{
  "vocab_size": 8192,
  "norm_place": "pre",
  "tie_embeddings": false,
  "parallel_block": false,
  "init_std_o": 0.0,
  "optimizer": "adamw",
  "lr": 0.00232
}
Each number is 50 + 15 x the weight over its row's rms, rounded and kept within 0 to 99. Layers, rows and columns count from 0. The size before them is the row's rms in percent of the matrix's.

# layer 7 MLP down, 128x320, rms 0.0849, rows 0-19, columns 0-159
118:44 50 41 39 50 44 72 71 45 44 75 49 80 76 58 41 56 55 34 41 54 66 60 48 64 58 27 60 55 39 55 49 51 57 20 59 60 34 33 22 63 35 59 65 39 49 51 54 52 49 41 49 82 52 72 46 49 47 55 50 60 48 38 62 56 42 66 63 40 68 48 58 74 64 45 30 63 50 54 42 35 60 36 45 33 78 42 46 45 71 64 65 51 76 86 52 66 58 60 46 74 90 54 44 31 43 10 27 51 56 90 70 50 49 60 56 32 61 34 89 46 59 31 56 60 30 47 22 61 50 42 33 35 20 72 68 54 72 47 44 65 28 62 50 48 62 42 67 45 25 47 41 58 58 30 56 55 54 51 53
099:66 61 74 61 70 54 51 50 33 51 31 30 26 71 52 43 35 32 44 43 19 74 52 64 35 51 42 46 57 63 47 36 57 51 42 51 71 51 74 62 69 53 39 72 42 26 84 63 27 32 74 77 57 60 29 27 42 59 41 33 71 81 41 34 64 25 33 51 52 33 28 46 59 40 65 24 90 72 60 42 58 40 68 10 52 46 53 49 47 59 37 35 39 55 35 52 40 49 65 25 36 46 54 25 35 46 64 44 70 35 41 79 64 36 50 36 52 80 49 39 26 79 45 37 65 47 46 35 37 57 29 48 67 45 45 28 64 46 47 58 28 62 34 41 40 26 67 10 66 54 56 75 46 21 41 41 45 34 56 53
098:37 41 64 49 68 42 70 51 60 49 55 44 64 54 61 33 51 46 58 44 53 39 83 61 63 44 55 37 82 47 43 63 27 53 50 45 70 47 39 39 37 65 69 54 19 65 38 69 26 24 51 57 40 38 72 99 58 42 33 57 35 39 52 36 36 61 65 26 36 38 45 55 41 60 52 53 41 46 32 36 46 43 79 68 26 45 42 41 23 24 36 31 53 60 69 34 82 43 17 51 80 61 61 54 47 45 39 34 39 62 76 45 86 54 51 48 38 42 56 51 47 23 74 49 30 38 72 35 54 44 42 78 50 64 51 67 52 62 53 43 20 45 52 56 68 33 73 43 66 55 74 73 51 58 42 48 82 59 35 29
092:44 50 60 47 82 49 12 70 63 43 26 66 36 50 57 56 64 82 45 20 61 69 53 45 69 57 26 61 55 73 59 61 73 57 39 68 59 55 73 41 41 29 83 27 73 38 32 47 22 55 47 48 60 62 55 57 40 45 55 21 50 73 62 39 25 38 46 78 56 58 63 64 25 33 49 71 63 46 55 68 60 62 43 45 73 44 52 58 68 39 68 58 45 44 54 50 68 53 53 90 27 38 42 57 55 34 39 37 74 43 68 48 23 57 59 56 35 41 52 52 32 52 45 50 46 63 45 35 64 52 12 22 77 58 58 69 59 38 26 39 59 34 55 57 46 38 60 52 59 53 57 62 57 35 60 49 48 67 63 38
091:68 46 77 70 40 42 57 26 20 51 61 62 58 37 34 76 22 51 30 36 73 29 44 52 59 58 61 58 49 45 63 79 63 63 62 65 58 40 65 40 50 53 46 57 57 50 36 24 51 74 51 43 69 26 60 79 60 40 80 59 62 39 59 42 52 72 37 60 26 49 47 40 69 44 59 62 51 56 44 49 35 42 60 42 40 21 42 50 52 25 48 50 53 55 67 67 72 29 36 72 43 09 22 12 27 42 46 50 24 46 53 26 50 54 28 31 62 70 76 36 30 81 48 38 14 32 33 63 42 41 62 36 32 42 48 40 63 41 45 70 69 35 46 57 34 40 66 49 82 54 14 56 61 45 00 51 24 70 69 59
115:54 47 58 39 45 38 46 52 45 57 62 59 19 72 49 46 36 60 50 42 54 31 38 74 67 43 60 36 55 46 78 64 83 37 53 51 60 61 61 11 52 58 41 57 48 49 38 37 50 71 54 64 48 46 31 72 23 58 42 33 47 45 55 30 38 53 59 42 33 68 60 35 39 50 56 55 82 52 61 36 63 42 61 48 66 58 69 57 59 21 56 63 24 59 45 57 62 50 46 60 35 48 32 45 68 65 59 62 37 23 34 23 43 43 66 64 61 42 30 24 25 44 81 33 36 44 51 48 57 39 38 65 49 33 63 62 56 62 51 76 60 50 45 73 68 09 55 38 55 31 51 21 22 53 60 48 47 39 15 58
105:54 41 44 53 42 54 63 65 71 54 66 44 30 83 41 17 63 46 68 42 26 57 53 38 34 63 51 53 32 70 31 41 63 85 17 34 63 48 58 43 24 52 38 83 51 40 60 52 31 50 56 74 50 60 60 48 53 56 38 59 41 52 45 51 41 82 74 55 36 52 60 57 65 34 43 34 18 80 25 38 60 67 38 55 52 32 40 63 49 59 21 27 55 17 44 76 49 41 43 80 64 49 51 48 38 20 18 50 35 38 46 41 49 41 51 39 30 58 06 47 99 52 61 67 65 45 47 55 59 94 74 49 63 63 63 48 50 64 35 21 55 63 45 61 53 39 57 52 39 66 34 38 53 34 39 46 76 41 31 34
101:53 49 62 48 34 39 44 69 38 44 30 56 68 53 29 74 44 63 34 43 46 47 68 36 59 31 56 54 33 79 52 44 45 72 61 40 54 67 50 30 46 07 48 56 66 61 62 59 86 64 49 14 77 45 41 42 64 74 27 59 47 44 61 32 41 45 63 63 62 38 62 34 38 44 56 51 59 50 58 73 45 43 54 44 65 72 79 38 54 74 47 56 66 74 32 45 48 66 29 72 51 77 68 59 69 51 69 30 47 50 29 61 27 33 70 54 48 55 40 62 74 27 50 56 73 46 39 72 47 55 45 33 45 70 57 61 57 55 59 71 42 51 51 48 32 99 46 45 40 69 53 53 57 55 65 18 36 62 56 38
102:65 59 63 66 58 49 64 58 62 59 51 59 72 48 55 65 93 29 41 29 64 26 72 40 50 40 66 29 40 63 55 22 29 58 45 50 58 52 61 34 27 65 38 69 67 56 40 39 74 24 34 55 68 35 39 40 72 26 62 42 69 40 48 49 64 60 67 80 56 22 48 27 63 54 15 38 22 53 23 44 39 24 59 46 69 48 59 49 14 39 60 40 46 73 30 64 49 66 54 47 54 81 59 60 48 65 35 59 70 51 46 64 32 24 42 40 32 32 40 28 67 50 59 37 58 41 53 52 69 36 38 56 60 44 47 36 48 36 81 63 60 43 35 38 35 54 27 45 43 46 48 52 67 65 65 51 49 74 52 26
106:52 43 00 49 49 39 78 34 62 04 73 52 55 78 23 60 48 38 36 69 67 33 51 32 58 36 39 55 64 66 41 33 32 51 40 42 59 16 41 70 51 68 43 52 27 59 33 43 51 72 63 38 53 31 55 42 38 44 67 45 45 39 21 80 64 46 55 39 47 47 44 44 36 65 57 49 53 51 62 53 50 70 62 52 44 60 39 42 41 56 48 26 32 45 67 65 64 38 62 55 75 33 53 67 17 59 54 39 61 33 59 39 66 71 59 35 47 52 59 56 44 58 45 59 25 80 39 40 59 55 78 49 27 49 47 61 40 41 58 69 40 45 33 42 41 66 65 38 72 35 38 52 38 52 49 37 44 29 40 61
091:48 56 69 45 62 61 49 66 33 51 47 52 77 34 20 56 40 45 40 48 53 67 46 60 23 57 52 66 39 36 50 44 47 33 42 34 32 19 32 30 35 46 64 30 58 59 09 52 52 39 64 37 66 69 38 43 55 44 58 49 57 51 44 82 33 44 44 59 41 41 52 65 78 72 70 23 44 56 56 37 49 23 36 39 61 52 32 36 39 51 44 41 50 29 52 47 67 50 17 46 39 37 59 51 55 29 71 29 38 23 60 48 57 40 58 50 30 60 54 54 30 45 80 52 37 40 51 75 49 48 55 53 42 60 55 75 66 31 37 51 59 47 61 26 24 65 69 40 41 53 40 72 58 71 53 32 56 55 32 37
115:61 04 41 55 71 56 65 40 65 52 35 65 18 58 69 54 56 40 45 73 42 40 49 61 55 71 66 52 50 39 33 75 47 61 68 48 27 42 75 39 48 41 56 49 51 79 57 78 78 75 64 34 54 49 38 34 62 34 27 56 54 50 32 35 63 80 49 52 56 43 49 59 38 30 73 54 62 38 69 49 28 45 65 22 47 44 46 52 44 57 54 44 83 20 44 51 21 40 58 49 53 77 58 59 48 48 09 79 31 59 59 68 53 47 50 41 45 47 64 55 64 28 37 56 50 46 57 72 23 72 47 49 41 44 40 45 64 31 52 35 62 42 40 30 44 45 57 47 35 41 44 59 82 76 43 58 47 32 56 35
104:42 46 59 54 61 39 36 52 06 40 49 50 58 43 43 24 66 50 54 53 59 75 51 99 31 30 37 47 37 24 81 53 43 61 47 64 43 74 85 42 48 46 46 28 54 50 92 36 41 69 35 63 71 49 46 41 83 70 50 52 14 34 55 34 61 39 65 44 67 54 32 44 49 53 44 47 66 10 69 34 40 53 39 49 42 73 71 45 47 49 42 54 49 86 50 64 64 56 55 56 50 44 22 34 53 69 37 58 72 55 68 51 42 32 65 51 43 62 49 48 75 39 27 38 75 37 59 36 48 56 82 31 26 50 65 46 60 64 41 56 43 48 79 62 73 52 53 69 34 69 99 35 57 59 50 33 40 28 58 30
107:41 37 55 43 16 27 78 46 54 62 65 59 66 74 40 51 55 33 57 52 48 71 22 40 49 22 48 42 46 65 43 55 73 38 31 65 75 38 62 45 39 63 71 61 50 46 73 68 52 39 44 49 49 52 75 60 49 65 66 59 56 18 46 59 92 87 23 80 61 43 59 32 42 61 59 47 49 51 51 48 49 76 31 64 62 37 55 41 49 32 59 52 58 44 66 44 66 72 64 42 72 48 50 32 44 51 21 75 54 57 40 74 20 49 51 39 66 29 57 22 46 48 25 40 28 66 65 55 60 32 43 33 76 68 70 58 40 51 33 31 17 63 72 64 48 68 33 56 38 42 38 53 62 53 91 50 78 34 44 65
098:51 61 56 27 81 32 37 55 62 39 48 14 39 56 61 27 47 67 46 30 75 62 53 48 69 40 45 45 67 48 42 68 52 48 60 48 50 38 54 45 22 23 45 32 53 30 38 51 44 37 44 50 40 44 47 20 46 17 41 87 53 56 58 34 57 36 58 63 44 55 55 48 25 46 46 33 54 46 48 44 62 61 30 48 50 46 18 36 44 33 54 50 68 45 43 35 55 52 43 80 16 35 49 62 54 62 54 62 29 59 36 39 43 53 46 70 40 29 43 25 47 47 52 49 79 72 69 49 49 42 37 41 48 16 48 32 60 57 20 63 58 61 64 38 28 69 57 33 49 41 64 67 65 48 59 56 68 70 33 39
094:71 56 48 44 61 71 50 50 65 51 57 45 75 32 63 51 47 72 56 40 77 48 46 38 19 39 25 44 47 82 48 61 43 68 66 59 46 30 66 40 41 46 52 48 62 50 79 61 55 76 52 49 61 61 68 38 62 40 70 37 50 55 55 68 36 58 71 49 63 50 69 66 55 61 43 56 46 41 63 60 32 39 43 39 55 54 53 58 49 49 05 35 14 65 65 40 41 44 57 40 31 71 29 65 18 44 48 30 29 78 44 62 63 57 34 43 69 55 77 52 44 35 38 73 31 47 61 46 53 19 42 76 22 71 31 09 36 55 54 61 53 29 58 61 86 68 48 48 53 56 34 38 38 69 57 42 39 61 58 27
093:49 38 38 44 54 66 46 69 32 57 53 60 66 81 51 58 19 34 84 31 35 41 56 57 82 61 59 61 56 55 44 46 25 26 41 81 42 50 54 46 60 39 69 38 81 42 35 57 55 65 47 73 49 52 43 48 52 59 54 92 18 51 60 51 50 52 44 38 36 46 42 43 61 47 48 44 41 29 63 61 59 49 59 45 39 53 34 24 25 88 74 53 30 24 77 22 39 54 58 63 59 66 41 29 80 38 46 25 48 44 51 58 29 20 72 61 60 38 40 23 44 49 05 74 71 63 37 62 65 37 53 47 61 46 22 62 61 49 59 55 37 42 55 39 29 29 27 60 60 53 30 64 54 38 81 73 44 51 69 58
091:55 66 35 41 19 51 54 38 56 40 56 51 45 52 68 40 41 44 39 53 36 44 57 37 36 37 70 86 52 35 34 55 56 51 30 51 49 51 54 62 41 50 40 56 38 42 38 60 36 55 40 47 44 41 46 34 34 48 45 52 62 43 49 52 62 40 37 49 60 69 75 43 46 44 38 48 68 51 61 65 67 59 51 48 42 42 21 75 55 52 31 70 61 21 55 35 50 32 46 40 71 56 46 46 12 43 38 49 62 18 62 84 47 69 55 26 67 38 46 19 41 27 46 59 85 57 46 53 47 61 72 34 40 57 60 63 84 47 31 25 56 61 77 53 09 45 56 67 14 39 38 43 45 45 52 66 33 16 35 29
094:63 58 53 37 48 27 42 54 58 38 58 43 54 55 58 51 79 35 78 58 25 55 58 57 41 46 42 46 37 40 46 72 47 34 46 45 65 56 61 43 54 50 44 55 81 61 40 47 41 28 42 22 44 50 68 17 48 57 69 40 57 38 56 61 44 54 67 39 47 42 24 66 55 73 54 68 30 64 32 65 31 78 64 55 72 61 38 47 59 41 27 50 56 56 73 38 45 58 49 56 99 69 69 42 37 37 45 60 47 64 49 58 78 26 48 56 32 08 32 56 53 64 44 56 50 51 46 68 56 57 39 39 33 28 56 54 39 39 29 00 46 45 49 56 53 41 56 55 31 24 39 63 61 55 51 36 55 36 47 53
096:30 22 52 63 78 40 20 51 32 42 60 51 29 58 71 58 54 42 58 43 53 78 41 42 74 65 71 51 52 68 57 47 53 45 56 36 28 67 49 70 54 66 47 47 87 33 45 61 47 45 58 59 54 61 63 53 54 35 40 42 51 47 40 65 48 60 08 64 55 40 39 32 50 59 51 59 73 42 57 45 38 54 48 69 62 50 72 75 63 39 42 77 36 67 47 39 50 38 42 63 50 66 57 60 35 69 28 71 67 32 60 44 47 36 43 58 44 48 65 40 59 46 51 57 15 64 45 54 74 47 16 62 56 66 59 11 64 27 48 41 39 39 40 43 33 59 51 32 53 49 62 37 62 36 53 43 85 37 56 62